python train.py --head_dim=64 --activation="squared_relu" --rope_base=77300.0 --bias="none" --tie_embeddings=false --init="normal" --init_std_qkv=0.043 --beta2=0.99 --train_tokens=222400000 --dataset="wikipedia_en"
Each number is 500 + 50 x the weight over the matrix's rms, rounded and kept within 0 to 999. Layers, rows and columns count from 0. Numbers have three digits each.

# down: layer 3 MLP down (transposed), 1024x256, rms 0.0704, rows 906-1005, columns 64-127
# up: layer 3 MLP up, 1024x256, rms 0.0776, rows 907-1006, columns 64-127
down906:485429529505534547493540482489530543433544523354481457468509482578550549457525553553537565519531626437485540448512470591411536541517507517438456455515511504377509512455533450473455482548576488
up907:508441504496480529459449461565456466542534572458471416501527556475464431542508522497552534573545476522492386492454482455489523512465594487542424524525486476423590464504471476416476444511481451
down907:445569526469531600443480573557564485453580502488436510565434561424454583490495448508524455560540496440512541461501552492492533467463524474492428631509478457429522466525566476429462487494541432
up908:542539475526520455506499424464446540535496473467501490509592546473429479480495556558581533544562466532424520562539454530495453578473506558547478404492541586437477424486428396474558383536462493
down908:574478504484537534467449511526637478517449511505514567523535565570635538554531528439533511503492429416449478568539465536491461491500417534553515401475405505364489454459432508598616441549519589
up909:442537516397469562518437462566496495492452516492437514567616534512462467566567528367488496477383516600543528615587591396584472411440508569507516489441524490585488529452537480506523519427454461
down909:471602503462519459426487494588495490546557449607504514453548467574462439625391537570430513499510398481605528441507430459511541478578603528465421645516414545464515496490424600507458572517488481
up910:450580539524485454601576501435539515503461465495511515528563521523506485520481473512499531593507485531507436408531459473488455501582660534563529452492446484450488561494613473417551461449519555
down910:449484519476614442570461572556509524553442483499452383565563505577476514546514556565486426559496487444541487537487450522535524512459549477467464513563521459552538393503438478479353437489513511
up911:510593441393537559495527525557471489506477514454564493535613471567497458543514513505630504449401583532510391529542531525615421552543456485479506447511544530527467432459541563546508526545583513
down911:412337555563438480433519625478478525501535577497556474368474562623640525520409502567456595443497503462484505546449463533435449479503547495462467522511386392495561469455507481527476486540591441
up912:497565520526473474610538470510489442464473544473477346511521543477432476512508473480634579446390514525527481581507486423506493557412549516524485521480564485494528527482515393445507609488437466
down912:525498499554455490463473446438538466446487490509612543500491513486528544515575451539492459409499479514460514486507543485481563462436489467501527563543431536509548478424558496488546497463525530
up913:420491499362534398537511564517505555537517485425545472443484490565492511520514538492572468529564414532474550520612524556456468537524449467507495430481508505496502432469529486531416565502464499
down913:492570436484449503529548451484492512544518558531582479488538429544518512492519463547486458460442458447607465574467530505508466502559373509529578527510580576491549556506427498521541504492480488
up914:541519565468545573508527425519562484539533498502455442482554490464524516506441460535467517486547432513440499486506460461582494548460515482474459451529472476536523544526513486481463480462473566
down914:473544578533600528494594497487508503500429437568563502546445533455553469514504500493530501555422516501520493511488489533404524487551477524456475478485563447528490538474577500525478507557495479
up915:443551488434549427490511425537555510460485564273457544469483525489414453498503444470583570506495421506450471427468601357443552468503437592510457507504579477522452548400493600468490425455531538
down915:590527455506563519486449529474486536441440479598441557392515466448488465462460472528525395608427468502477589528535459514474594616511529464502482518502553540576464468491551522476484551480584546
up916:474621562536585525500576514497454555487454478431527526538463640416447483439465567435476486479642446490399477505477498523576495428511525480477505488388489415465602526518558493439461489372472537
down916:559596505540464582506441481551478528556456499637482600575493626482518431471572429481479445572395528472433594591546565516485488494526451506612533413540463559514536516548532423471488549513495534
up917:549579472589432531543408451519470518513542532550488506560534535420501452561546424521504483565429543497485477507431458398476458601421441548499536444454619468477548514466483445444535488511560484
down917:492465538472593502603442603491561503540545575539628558632514482608423473558478542502488599533503409477498554402466502481515531526497512437446555543460486405519497522522477501412481491580534562
up918:502565455503568408564529499582516509563538491442480502453596465517512438491415533523524440488504541513371430477452490468530408627451464537534530448577492600454484458480485556526433490538622534
down918:521458499530516535549482606500460519418428500510543495531587578562545437514544552489430502523496467499498506544526436488446611488498555468471566427520468527539456504473482520453513471504377534
up919:620497561460501550529494518550458559541505482515530472527543549500504510412473530440516525452464479457465521479514491436469509460522505476448519429437442496523474528421541496423465498418528498
down919:508528518468480498529500587520533527529434476439517462456522488551521551516471535424412518453547467477503531423400464499460520540430546450497528546509499446421538487595462613453433544526435516
up920:501503502536485566492498540511526464513432522499519442442520513566498464501538478461518519480526434456529492474505508510456482514471539478548556493507546482530526441456491484459449445536452434
down920:506512517525526532523568490485435464414553474505480585435515543523554501524523494490516549456529526547503481665473540588504504481527599472501519469473508555526490427432499495533534627461510509
up921:567558498576479435478544424401461548422407543400521500437447534520482484597547456481550489496495336531470506483575543502573472513557474504549472483589485575434512510512548420480568479423507375
down921:689433443489500525484510362493512476539565599542589589527429480574486473421551419469380511523402571490576574419503506512509586521572501520501517551530519481509512489437485452658512522532378562
up922:507485475416555588488470471566527554471515551487444473569530563518492503454505461547511415511510485388515444497511444453537429520535501574536463460402498405503507556554542440498529487506471551
down922:503448526457433512386545512513526483520568456472460545447596462433669505456523525528484520484511444535460476560454518512525562535525529490469448526558477493619614470522502526442512462517548525
up923:421532575377540438500472440522601540481547530547451401527519474422515396527417395438480473451563498412464525610489534505553537500496493510570561529484582408574546435442508436518527524463463497
down923:438519504551460496486456481511539528543480538541396483586528432524508543470541634477411500521504455505433499438536492533462517514499513384457511400535528447456521441452463517444455497420551457
up924:492493549404406616554521461489461469615382511484507497485548558468485454560571571551502501499535507536518415461513470468488510454570509557552577501433500567631503506541501428506428469457495544
down924:523485484513446488531584517485491430586502540484543470508452400386463546535467475502480508521553482485422482487457492486511463581468565467440556478583485518568552546596509488485500578581468517
up925:490608488536562433638445479510482600498468529526472523519526558345392486591516460503476448527359483501453459445462499422467515537419587525397496512496589503470493506412558447453452526491465517
down925:533507370456434491613455459531571527439521499487517585487457535517392544524528473511494525545584468369473522551500444472492554483526509515543580608521538541441502446496514329612401473502584407
up926:452514584512483592456493455556450592566421493560558546536588469505450428537403544447485525471503429522410532499468499448521438564525506543522549474578513524455494536509501577480471372481464493
down926:444493472492474542546457441478498503520470456409562470491511482457499523534457516490457499486599483515414503539523492513510643510495504444486515447586551536471488540519507440593460438486499486
up927:482563508444525460498464499386463491505377484467560554604572515517531476436416428473536511556521445572464505536541597445549465574520518484484549406459563486454504481470529528576516534459495449
down927:419524483532508497393617491454500440461461492482482547531456614370626516499497493419555448537488585442455475403530546488441442458517489500595515463435544482505500518529528406538544449524489419
up928:576516551512509550486479455502456527552590441490451535441511438466511474450442554465533525565533495536417422385544498501498502532582500478374543484461526481475510468490546447561491498444499437
down928:480536551525497450464500578476528452554532505533495535464503506494616508481393508494469530580554466558562537485478505553441587481539562466507537509535465521527538475468447518547485540519610571
up929:587499520510534530469481435593468565479408473490535492499537473450481444599553435537494433463464521459506495521531606510441507584626506467469438493373513481536488467595494548462428553454379512
down929:561589587438524503409439503501474512460499571458489462463516416430587515492509476488502503508477491524527497507426544562413433445506554479607583521495488521447430477558520457444511420470532498
up930:492518503401585489530503483506538513579404580453579514392549492459441529551461472521490519519578500550475511491485455423500509509487530515565493414377557439489514533471511481510489513488407495
down930:526556425549493500497530477471472446476538476509509465525495635525505481487472536378514538448509557494501529484563478421518565496449480562570515408466483471481435459577548523516526583515522503
up931:551518464494537496590544453459479507580443563445515499443522505491434434452518537465531552530492494474545409605644503481489430535410528482428564494580532439457535499480496334482521458589476502
down931:525517645570513559520584596518468464565453553464500512535542344532593536492513529587451477533516468514574535539415532538453505421502573457507490477487364431512494555525500469589454400510535569
up932:542499512500500460508494534584512461429528533555426468474552464516470445523398542501532541565464425438544431543477512495549468514530511541517537450458484436548591440479519433493477486509516526
down932:361420464463513510414573449523436499530557479515498517519397559451591511557489535451457419456487524473561556493509542513513443397449481547494463412404493545599484469497576533466542488409426496
up933:475500490503521515450533535550446493486500523485501423510564486538464324550545452540509555505462512375541450570498566451560491450616490563576461528444533459494578465448531608489485370489533493
down933:562495544454508374532514520445655515527526453452492541450428434517515521477462492459477549468500502477563536507419508491507539472445433418535537513475450523526596487382516508477485508467475432
up934:507611492532482481589488537461585556474536587434474434532473540488483366520550458479523569522461488474459482579561432523429471555456514482434537498528505455579477521524551450490483496578595472
down934:538574532504524484544455586387527391508496543476462478493568495624431495515466546549484508445542470543516494445492467577474469540427475406480476532528446569414589479518450516458453538468556519
up935:458521433481600466544495377573472509601497645518480455567534553451514383539546446457503610448554482561559535578457597509536492495430495560553569444486590450413509507352595417538494428536462476
down935:452432521496540419528433425506483482524522476515458529517486547543545578580514514498571436565543565578573479539480435551526473522467542646489511481490457513468515517530444470556563538589499449
up936:540568537541560582635525424433428499533493445475477590495546513462475359466536543456473601537511554500438421527453547508572436547373558550462572530513478486544497457387485471491533473483450453
down936:494469449460551547494463475540513528463564406525539528519488543565578508454474537553524510429478541472510547503484425473536488557536582397575533466536494455435473459485494423479517454465500452
up937:458472482381528549574456468445508600528539552445469493549548571500485434514485476471483472581501440546467493513558457477484490553529561446431537446517595415517431518495545553556450531431499522
down937:516443471528477569514510496549463460453582544563519487520441577449591485537472590605519574416525598521505515468450480497430522404471507483502523553569481468499532483573457512516537452534477433
up938:386494546507567426506560433466504496549528472449460456523484503413503504468555486369516516522408401550487501488601532476494568494420495613414464531440507467514437556477594512536456504480443501
down938:584565547450546349494530425573461448505472442470504545535516465427482487491480394603457465511579494555622478563423562570483547484457497480509449462452511496516431436495527424528476558486496473
up939:412514514560436394473592499503611559463516439388538501513498549501447545520568481473578470538523526430479497458511574491419415510453455473496505549540546410502479488568459442463494553494553541
down939:626607602446592571606484391511448430516454545584406452480473506528488488390512464518509560442542445498461482475387494475453529403535541578512571443558506479533458475534533566482589480592535483
up940:492507547491535429526494449450375503487477567484550499485508572489519518507476485486454555551512409453524468518560435500500512573453548452396515426453490522455431395465505456514509533495517438
down940:573477546450511466529494508541540515436539477477546568513458542551464531477477552517481527451422493506521517511544458534558455526524495551512468482569436546492567447467508493458453492622477482
up941:570543505437425483463499501493490545520447477531470515508592618387468492556482450490494445493539536499411490532578509473546431448485473678512501415471444475509476383511536467537552515571413436
down941:572534594539476412579547502500508510440563437482513469479517553388546576591450525490449461474514429470483493529408462485453507484405403438491484527416376568456484527530528516435556430451426452
up942:428535537512463556494481475458442463568499433462549517537562467510414517542401465456584613510418452462414409474482521471619414560473539510547465507577528503482507513419428526545584524581469554
down942:424441489552470566514549447425477466530495567474602552482505549457437520542541556423539523486561451511478524547641585562447546518485483517587577506496482567485481525541529527505548438542500474
up943:534513449498539496469485449550456494456564552503519477508452547487478477433411411517514511436461486425505475542490479529533464635495527483435531466481535477564558393427550386546495530536499395
down943:518416464472594504489575511519482453454454522436460525503412506432433558471543612561575458487495577550559530394548473524383548445453544343532568404536520495362458405500450515575519505497536456
up944:564465512497619600532465479520528487577409503514499448495536479495451453489428520488509501456461490589448464495498603488507487537511430561591580505521515554501569514484482475534427450516545529
down944:459432573501469378450514554387475563540511413490373548495482438566507516544490489471492511572479455468525549408553464496547531568488534446498524447471457513512543511474462577443535551491491575
up945:535588496502499494522398410625468487485496604504557456542589585482515578450528464505452508491412519574482519432525577469587555562353448517642540396519574547506522371514485425488536444471459408
down945:589446549500545466467486573460577502469514528471478426485481526297433504545468421439553494551448563472513554463577392441435463462277449589561554660538433505513497560495458503453527496402511540
up946:441560496442493518507471474618543473488455569462545530528624501440339399570517449440481586442474424503516472547550427446457488550507471516525525536597466449498467413433488522536438481590535540
down946:504401496525500526456461503402552482528504460550409536560373481527453459398458446432501461519529397477515510396501540537508462499547487447466547486565547502527490584556460416434531464520398591
up947:405501470507616485550409444473399453510403462389502507575654531427458474582521490441409490516476421562510522444430499421509507501414489569467596532403513495443501559432461499504507487459449574
down947:394522416459558507543450510639404521451495518468490426589647516526517444446421537613498469519550539498453521450516582487468412487552564468419506516541569488534444529374533465562478368556491517
up948:443542550444513503517492465528496471554491567436574438533472532530498446603519517418451534571474479517462468590470550526483460472505476564465554463591487481489491520457506482470455455555538502
down948:482526471473482578518543529418527456477520490535563475510470450477506494449520578556458473443452537486616470461436502521444532517497526493465488506482478497490553400480417525536463503530473518
up949:511600555380568536500500528500513540563598600375563402502474519405450485640561520408554424522348538555482553444510451371472596443521546543534445479505542430437429522507489542531454521561527434
down949:499537600492591549402541491470470537436524530456490507563404511428415492535497413365565494511457457581553440508492514433500541520442423516486603470452525525619510485547507532613349497574547509
up950:500581498500493468496430488535512486447565492437548485544611586524373482493491429481511607600386506467464396486421611409539505546527499492479547456471564421488401537421483474498425541472536491
down950:432584531433552553398591466429497395487501451474488473489411533385485548402454595506599459528509469530496551437463533530434508521549452515509574507556516462517481504567468493538523541448530474
up951:484510516507539520582470469486440539493435517483532405635496540501426438560509507565506448562521419474460453562481440495504417569621466524548592514534584450569547542502461486484456435610494479
down951:522502470476436507499460550488571548498495622426493558476447503453456442608641494413494520459524538449451488480584495557485413537378577517503546491507560554503449494471463537487637529524519578
up952:490487561470553515602524504544503479503463504396553444578564475388469445433439559396441502507428564548531516453476503460476474488540543575513552494479514525504461447415512548445471466416509467
down952:567503488450534421520525504412462483431490531596470514527496496535461513487480450503561537520602418554487451543484515511457472555499522455470465485567537476434464501555535540584474510435533492
up953:583570570540565449605447461508511438466472501480467379513553532481483464574500539440556513562475640546541537620560516476491547565506533519519484471473463479578551442355629423532511424422550444
down953:512453637502430519494433437523481431466487516421551616527559552512607500531490422470501522459482499471621599552556522443548572574572450578430540532582493514463537542452619459458515543510580564
up954:524471443458542483695509466589462544565478494521501364562602573439486455523527480394459647475483528462512475465583434417449466541404557550612567483490518488550455559425690439432510528503468435
down954:539414549444524477498568542479489503612565568527504538556518485482492482486482522521478514492497525373580424516534514563467441512461466586434463558450510515442494414533415566504465552534578497
up955:422581497487457503540548434463492605523508551592509576557562474443446559548426487461494425582493507498608527474501586472479412516488474625517549429516509524623515545514486448479444540484496407
down955:436419562553504552441514498472477553463484546599529523481375510426548411614530545455610566569497449503527557499459478550443507543469472424602463625369493428407410413467482499502580450537536520
up956:586484511524487492510484425451533504488564492466387481551484584446468515430493467537523522542529461501528511516450517502485451611504540537457546419529493553598467406516587466482379496465526404
down956:419502392473522458595456505464549477490398506497550498528323486507388553562435485499541499536580526521400461460491477443479573485534510540510448478580498498468457546459561519536520452492453488
up957:585550459484473572515472470549519529513403536508494477511525557429402510482496447508534513436445449482486508506504485484515532521572524532519523496520536477445478516434456533440531510371466486
down957:446573554516474425501486551497580519472561470545426561530550430617525545518476528569462497441458460524518521468470438476509502506408506503476488441531429514543447462472478491474484450523492551
up958:526539526494561529532464403488469586433396445494546483525496535404442500507468540470520521576450451505522560526568446510511389547523541463464465481492483488466503465422552546482492577440469499
down958:495520554544640574467465542543460543515465480600536441567357484537512536551489514530528479459450491480479444626510442448400446466497494456486506559588537467575432490535437525524537474494555602
up959:431587494461513492422403464562572521573430466498496471587516535429509464547494373465572460593441448588489573559525578402532490559518563536581526463429494491470467513507444426515503544546484450
down959:493573421438516481465536502525498428495434459566509555502521590515584526527430477450519488552560550522529380570518526482436457504619495437542484524513499502582558508524478527508374465518493491
up960:473543510507623507522420455614448493550500455470520507503610482511441465516530437427534657531495437516482566536593519411458571541518588486566470356431457479566513389462532467489538472502482526
down960:514543499473555384606480480423512558584434532414490507521478580437533487556471516444450552530458460303532476465437496423452576493411433504491584481470483484457498469418489510580443526531417614
up961:565591474472503537594452453513517472496435478487520476436551520469495496564415422502547498570517503452468482540515498503462510588516476533586509450430505519501514427460457525480387467445577510
down961:473496582497540425553534570436495488470497490433535541492539511574561531507438507462487623421501549538608514539496460431553542518393591521556444451516421552518505497497512542451595559540433580
up962:452522513442535537539374519520517552455491593456606444440565462484399443526461483473475506482423479533485462498556499436546482479487560500567546413546488450499516496522493500490548498462460417
down962:458561514566529521360467470474407608628591513493481549494463528557478519488551480539539433467476573474467442495457479437567532413429420477542479518506545543447516516496557440510536481541484511
up963:474543493475565428530496423573494490413450498434463476537513510505469531514459486517521497460463413510442469528551458476504450569510586529559551441381494395538520464531479539539547505546379497
down963:527533599526423422543502557459614630552537538550500439395595457478494439495464442532427488571510433470518508458606483631514525487494558449429460536620476425497492605554415551492514404470515414
up964:540524483499547565463417473443487493527451478494516529605501504502432463564423465489569482578523482527422491503503529427469470592494476485532586457471539443517536512447506468504531461541424457
down964:470486609520465495392471570517485468501372616485429507563586483585453476430539483594516494482449576491461502401429549549543550431480485587546484503552515458491640551473515498528392542483547452
up965:414545507423556526563470445568523511463506593500530448458467526459458513581539456488544424499398472560499519484518509553510475460516529518475465531469531494584476542367501440488479547547481431
down965:438511509428526456525444489614589563423496530450560476482522488430535430418622500504551500495376595459397529411482479506503624375500475487550435454518477535519513550501558432417458401682456519
up966:569562502502510474613530457506458617463454532411593439654554548457503494498469531375452487442467529488488549468490498493552470486502546545473468479522530522481476517403488483430439499492453430
down966:454506466435427413508490459424523511580532502520428508485452514467509470514569387507543555545600490467477477518540447410442527511435543471494488482451499524602467512545583429583456587546516514
up967:461508510484491506507538527522398508481485532445528602429562577463493490493485416493454539505518527505505477575491510515479508542433594498465464481428423539581512551393484499506519476489429520
down967:532519580547482506517538540489544487540485569495571523548492628504523474492481553457493518549499527506428581526573436488544468429412496499510500526480470470432505549443436527532441540506487518
up968:503522507483535503553467519509455484470501499501492472513519483548406507496504478463527472489524555498561545572536491425469457512507507484512464525453572531561506454546559456431464447494502479
down968:527527458507529522449497489533515507529535493532535475535487480529501467504500575504555483545481523478466532477482538552557542496591483533537483467541512467535483509511471500548543485572496567
up969:472533496562484490490460498483515498472581555508456441536523561520463498486452470390547495561468478427479498503555604504497514501454557589445584478496549399518495512529618470493526481456519455
down969:584456442469529549457591533501475463450506496488511482553463551445622508494487450510487578485463509420508532502564424559426440545455488386520477544447520558428495404452555565479509502551455600
up970:560455453479472499536538400555476495541367458415436434474524542442493461516501545449513604567529453491494393531593402515526504517523535473464465498515506495451477476408523469527532480504453487
down970:497498388461510436444481502443485448484528480448580441447512592446471499584491488512466453514411487528463515576488578544442549490466470473477543477540593547498484478490484527464570528496483536
up971:500531527538448494513549456403507407497546523475488461510540542497481473433442536509511574487564534483496469453449499422544534519485515501473455408523608534472605536425516531527479476501413504
down971:501554517428514407462510588479580550515547563566530412524510443535493488492492459460518529540430431506561503524607597534482506504462467518524534574549549580441527525571442621481465543513495492
up972:522512479445486495558496490588567593450473519420538417628548502519434437557523519487589528428461512434519522536493567493558485493497470504494563514536526490598486458485508503497576433519511463
down972:522526543560460426514501458508538455503462464489547574462513498545560480530445565458502523574501513466441540561465556528533465536479413501435518457384494392432534428502598522567494421455542519
up973:529519579517437498493424385448518575576522431534437527519481555512522436518506537503514460516508547487391526481519488503492469567544522545493522427434494484442457475473540438383532394440497493
down973:600498562416568585571436462516556520574463431485543512517494430541503520466517488596450547540528487480480513513404385515426561483530399499397631488519543551488546411521469482563492466506480513
up974:535463538487568487483493494480379552494474523423519503566474469495456492375483579528519476608417523361471543579599565535500514552535478457516449440504491478497414472459527505444563512457599508
down974:541491504505582573494491510463550573438331447544504496485416538484589483512530494540404408524508456543500506528483465509547448442524355466439551405495475502548462486474550443599544567475599539
up975:526515501483533467478496517554573409580475478501421536499537440502467426554453563484507500543467548584521534563578601499622452462482563517466596394527458420557490464463509522498461524470532487
down975:441504501480637511413453495570505563538464417409493495472431492442506512448530511458395569563450491548537539525522437536529500501551521522509504533437493572495528460475569535441460597483432449
up976:449514438509439491490490474500554447524556574448473534588531531488466535545544455486523459553515557525525484449545391447536402504495408574430428430521531491521477499513490440498538398506499516
down976:523452572465545512545396527516392578482467580430546458530467567359387502495504473491528448481478550489538546488489459529540429633557498463460543513565544501456457527525494514451525498552424636
up977:469499449444536483510468515565563463483559467464499469527473485538465512568507485483559499445506472528474517442436448451487493479534501506507499492485533466516451547506598443446480514513508421
down977:520548573546592516542462502455454513500425534423431471464474380531498553497445532450509494481484466511524461440491523463541514503595518474505521450469458513485505438490491511538519459509480496
up978:573570536432492592577454491448453544503491526467441515541554518522366464480406480419476562517448508484486532457481549474512515483521543519505529472407493413483386462509532539434542487454522443
down978:527533467495494444556573522538571516448450512537394428498504470603503474501478540522543557541528405516508422451505413477522522532499563459457461551515481547464493465487495476472432434491521614
up979:462542501493479417482479408538494535562544475500478514551494536568473421568521555535510487497492478508500545460500557488496492523489523541504574494504491459536462575450477541421456425438517348
down979:445561549531603498603471493478480453536481503453474513518600529532471560547481482467511489444502537542428508584453400585498421489446478561512430495579528532505540556479462557445590493486574446
up980:465542492506475393515540566387470518506469593442503446555490529429432428576463432511515550587407478493485395462485496545564436565497551461518538503528622474502546445509574449517522545549577457
down980:475494604456536455452559573451527570516461464483600527617489361467615503543570498449491519426449505461512534515485505455484544449488479423460518485550469499490572513587546545484510511557498558
up981:556484459452540571494446408733580541465560514488563496590452490488467325499447523490486464580412453541529444525504457523522483574467527537481532482461518540463500459503487454464391529584447478
down981:380567498562407509508491474465426460428531512479526482475507567516476566517489565541555482496470432507559434440515520553480478429528479503578452480518526635463483488643498602474513464462560516
up982:496515577420577580480396488550484444521532535491514395584629493501443504481446488428513611463539439445458515514469424361496500481508577492504538480527447402593475444501486492480433485480454487
down982:501515547460595548524485569471488517505458507493495505520469529554480486530492533505489389510515507486497440478546444544449461572462560555407474468368549493476436558525527519484518560514425514
up983:485490503608438514491562519520450573553482434476437449552580477419472492488489405407500511535446496468486542513458616485557440577442555552481502466455610533588492524508496393486561455503565549
down983:558509546501507509562536561515487522474553504482474496504455443495551580443483511542466514518530338492557501547516429456521451593525470434526480550643485388568550520458546471393450503437498534
up984:517499488457544578496491503513531519515420460450493397499518468503517497475470471479546551500520530521480509502509551421527427536568485537502514521426481463575522507498543431391408484487525414
down984:477556523549532420501553543519505457465526474499474488481493510528451552485459410498406519537568458515567499446551513479506493443459523497550533491523444509483578497467482520575570511534510505
up985:462534447422631461521542425507516512556430430480509456592482498425448480524490486396460536570488519574476513490586468497528436515378530532438532410502482542526425528543563522494524555503426449
down985:449485483535461428503494575458511413490442463554524516515514470589467559480560462442506499398489448445561529480516615538408517512511425459522506594486426606525527532522531515496468577496449489
up986:507533523563542434516477513528480443479486504509541497588501565398465492492455428503467535544534485500541510557616553538530472560465579607463414407451665534527503502535507528488554499566525509
down986:566532640496603520354549553607435476502459503589537437561537509556497502518539528480472516494549530545403507469492488463500438405463506567477481577468537525464530667533498515449572515521474506
up987:612561484524508405538384532490521476498533468424617501464528553503486451503442503543514514555553446495403531534441586518551504458535601500454582381510443525522550534514480519504577486452510497
down987:468462501476488610462440395553469453536457526477450439462553511521505505478447532452457481499413579450516506544508449497486505472640488496527545483469379486400455419536424487487531569486514527
up988:612495497517612469551469527491489525623421469482555520446603542550491533465492561550482463450516516444530517438536525392540512456538567480466487442514504523557494478508518503524477483521500481
down988:458511487520428459483487525501494542487566488516498460495475540572522542493548477459503621507576500508587495468466561511508524464532516448554468587504468413484447567490486585447518487554430548
up989:493526603456532580549531483492483429596445451459601490495522589458504451559530527435509488405478447555461493524576439426494484454505545516396473439488482517466488509426452576566417567464514471
down989:454447546381484472552524582557434502506498507522504514469519493524490551480436496477534476541512524519561457552469462464480438465593532459497474472480475540509527533530524477474550454551539546
up990:545560554475434652540555530482485508507478511538532438450539517467433489495479433434530510448601457514471502563503543465527474466501551508553453502500559462417452449457512381418608483515499441
down990:575541409460528461451532512485518547486565512588571514613429452512469436494657557495630516502632565338419446468441490482483569524539442458522629530501601447556460435457555351489415501602559452
up991:441544511420544470567481542538482469495557569469455544583503575474448465484525437408550475498549466556546472462534521403573443468464556570452550391587435467556489536525515430423465422388533443
down991:532550514566463527437609509467481524390538477569458472632473521455489487496476450526478515452426512548507530531473554457496519533505514450533433518555529520428622598506488438470561455537473494
up992:579542574487575425441458430478580524534474522378555414478503444401494455478495523413502546559446580492549435481466439536468508549537586483429496408388515495514419448404624433470465430561511500
down992:506465538428405391496480441494494420548543549598573512485463541436528587587540405474500513487389590495455471421572503586454494561467486404532529466541494405481396437506472501475477485492546526
up993:483509527567518507556481478532499631558526514470504501416538503535421444460536533453542590515521524507470508534485537451572522483388519443459514539519536481492547519411529530492406458466517440
down993:566527466387533487453406437467373476488507539518484465500490623444541507548490530474537465523505463480491651521544440582452416518548524541532533524512497474521517473498444430512490551565414534
up994:454536498460509584525483500564460591484527566417522461435484515491457505429504485461484528489471515553513552551498494483486576498487482546527569474529555493589443476500491519408426571395594492
down994:501444591499542544424605491467590551431499522538586429659463486452567568494436515486550427515519508472521492467519499534469447554513528548530498442507550489451434527480498570479487434490471498
up995:515454540445579583543405420563497466494471528505432476436486427401474508548461444438497514516441442535383482534562405487502544547537522507548538520479527487473427498489462475541574494583451525
down995:420481530515351540517440443541552460542432481482525466539467433623464516472530505492480470476460551445475472487465516457524546548524452502463439480561539459448487500423544524494471437574582440
up996:552493488491488464488533550499495534518546583470439462401558513597456455498486427547551555567534526431525472619503538511510453557579543504542460483497589439550522417475487494534539490523533459
down996:485447505509625499456489576381467507475506476529534558486518593513497494487387409499491431413478452528512532485471508540484485449360501499463471514508407440441585485504477550421528536457462493
up997:570525500506496551581468525537515502592527575502512484423609487461436462563525443505508525505496519523569492520483396486516481586559553602539557495444509446438481479543452506462495452556543482
down997:488492622424532527485536457535517481514466533468455549446522508380493536519557467525548448429426547597496539361511437609451477482545482530498495379476464451510567628526482503483510540406459430
up998:614558563452586507486494478434492585511467511470464431478503535511482502453504539516470510515466475542462490480583543519526489474543621579538508474461532477443420531483534581378541550463499449
down998:494458466550518522553399465508550487498463518511486512517547492479529479480418486521555499419542434501574544454392570464481530425565488444548415436524458508488460459385543526568443456516401522
up999:463561490535554488515523542506531516439477528441592506475468479506405485562458539437539541423455484467436531542479460427566401499572466568430540503489484455543561538524514428555471437544420512
down999:450416430502455524466572544494451521489512504580532423520493497535540526485509521502504480483438541488549610435537400429416503496546400559453430566485517547483512421558468464464535478526570611
up1000:416565543547573494545572411517522463563416473423480477510560474427445364467515566493456588523517521526472548539524563521514504600440489533480471507556528515532394475484490528482469574465461476
down1000:392554457462397531518563533497493471428561425468539500546522519487438548503561501491486514532500424474522527605475514546496482459471551516465383599473389514465549477469511494502512462486506499
up1001:598576499503497440548489488520554525563480482450532451457517395553539533494441439463472543511534492455514510522493575476428437609488508519443447482459577500458466522425480485429507479476481500
down1001:455484563529551512555482545507548546522481572514507442424476516541495608591557516460490478529444546446468558488468447556488569556510553559454464499477452453405478427478480566501483461425492466
up1002:552451546519456503475559477466479517496504533440474466578544519549435556555514426469479439549487543361416569433632582517556479479538446502443580463510514397455421530467589434462517487579401353
down1002:428458547480435499521451475554572509417483477492493455502487370529498479486522561499466566561516581494431521459554572431497551515515586517465470457507435536427524563481391473536496466544471438
up1003:587522481495462417508487336502439586477488542468479523526456591437483456467526512494485563598524476523521466495497417528437480543483549572446549463427452467533482480464555523442430495492491424
down1003:512477351496621459557498559519507499468498521491521491529456497519493462437456531456506488535567531484457474569566515481552498508516515482475444530534537518376399501516503499539534436487470548
up1004:543516494470573547529444423599483482514484492440522419460588584401441404472524581518512512478493418545496456515561478410494497524566535523550500497534547477571528514540483470448445488565505414
down1004:498494489477453426479512580482495543468491495487498512597409477546448526556448477481490459609466562547380495502513516531472443550455462536502498439491536538483529545513543516477477426390454450
up1005:587549534432504568456458508501539428567545472441566539537498514510504496590516559461480475453470432548434464505601471475496443436527514550483443406438529507531483543495527421461538479521496481
down1005:504507400545476483354501607471508441443444397448547456502502548481440402538589426431460450455463596505475463489465456501584491492448556513505464470527484393431518497508555452489396528530505432
up1006:477458467512540504487466483519520468487550509570539556521587495473489485460400512455480439585446549534480468544542628382540541535512502461457511453486513534540526432517568513450498489465521538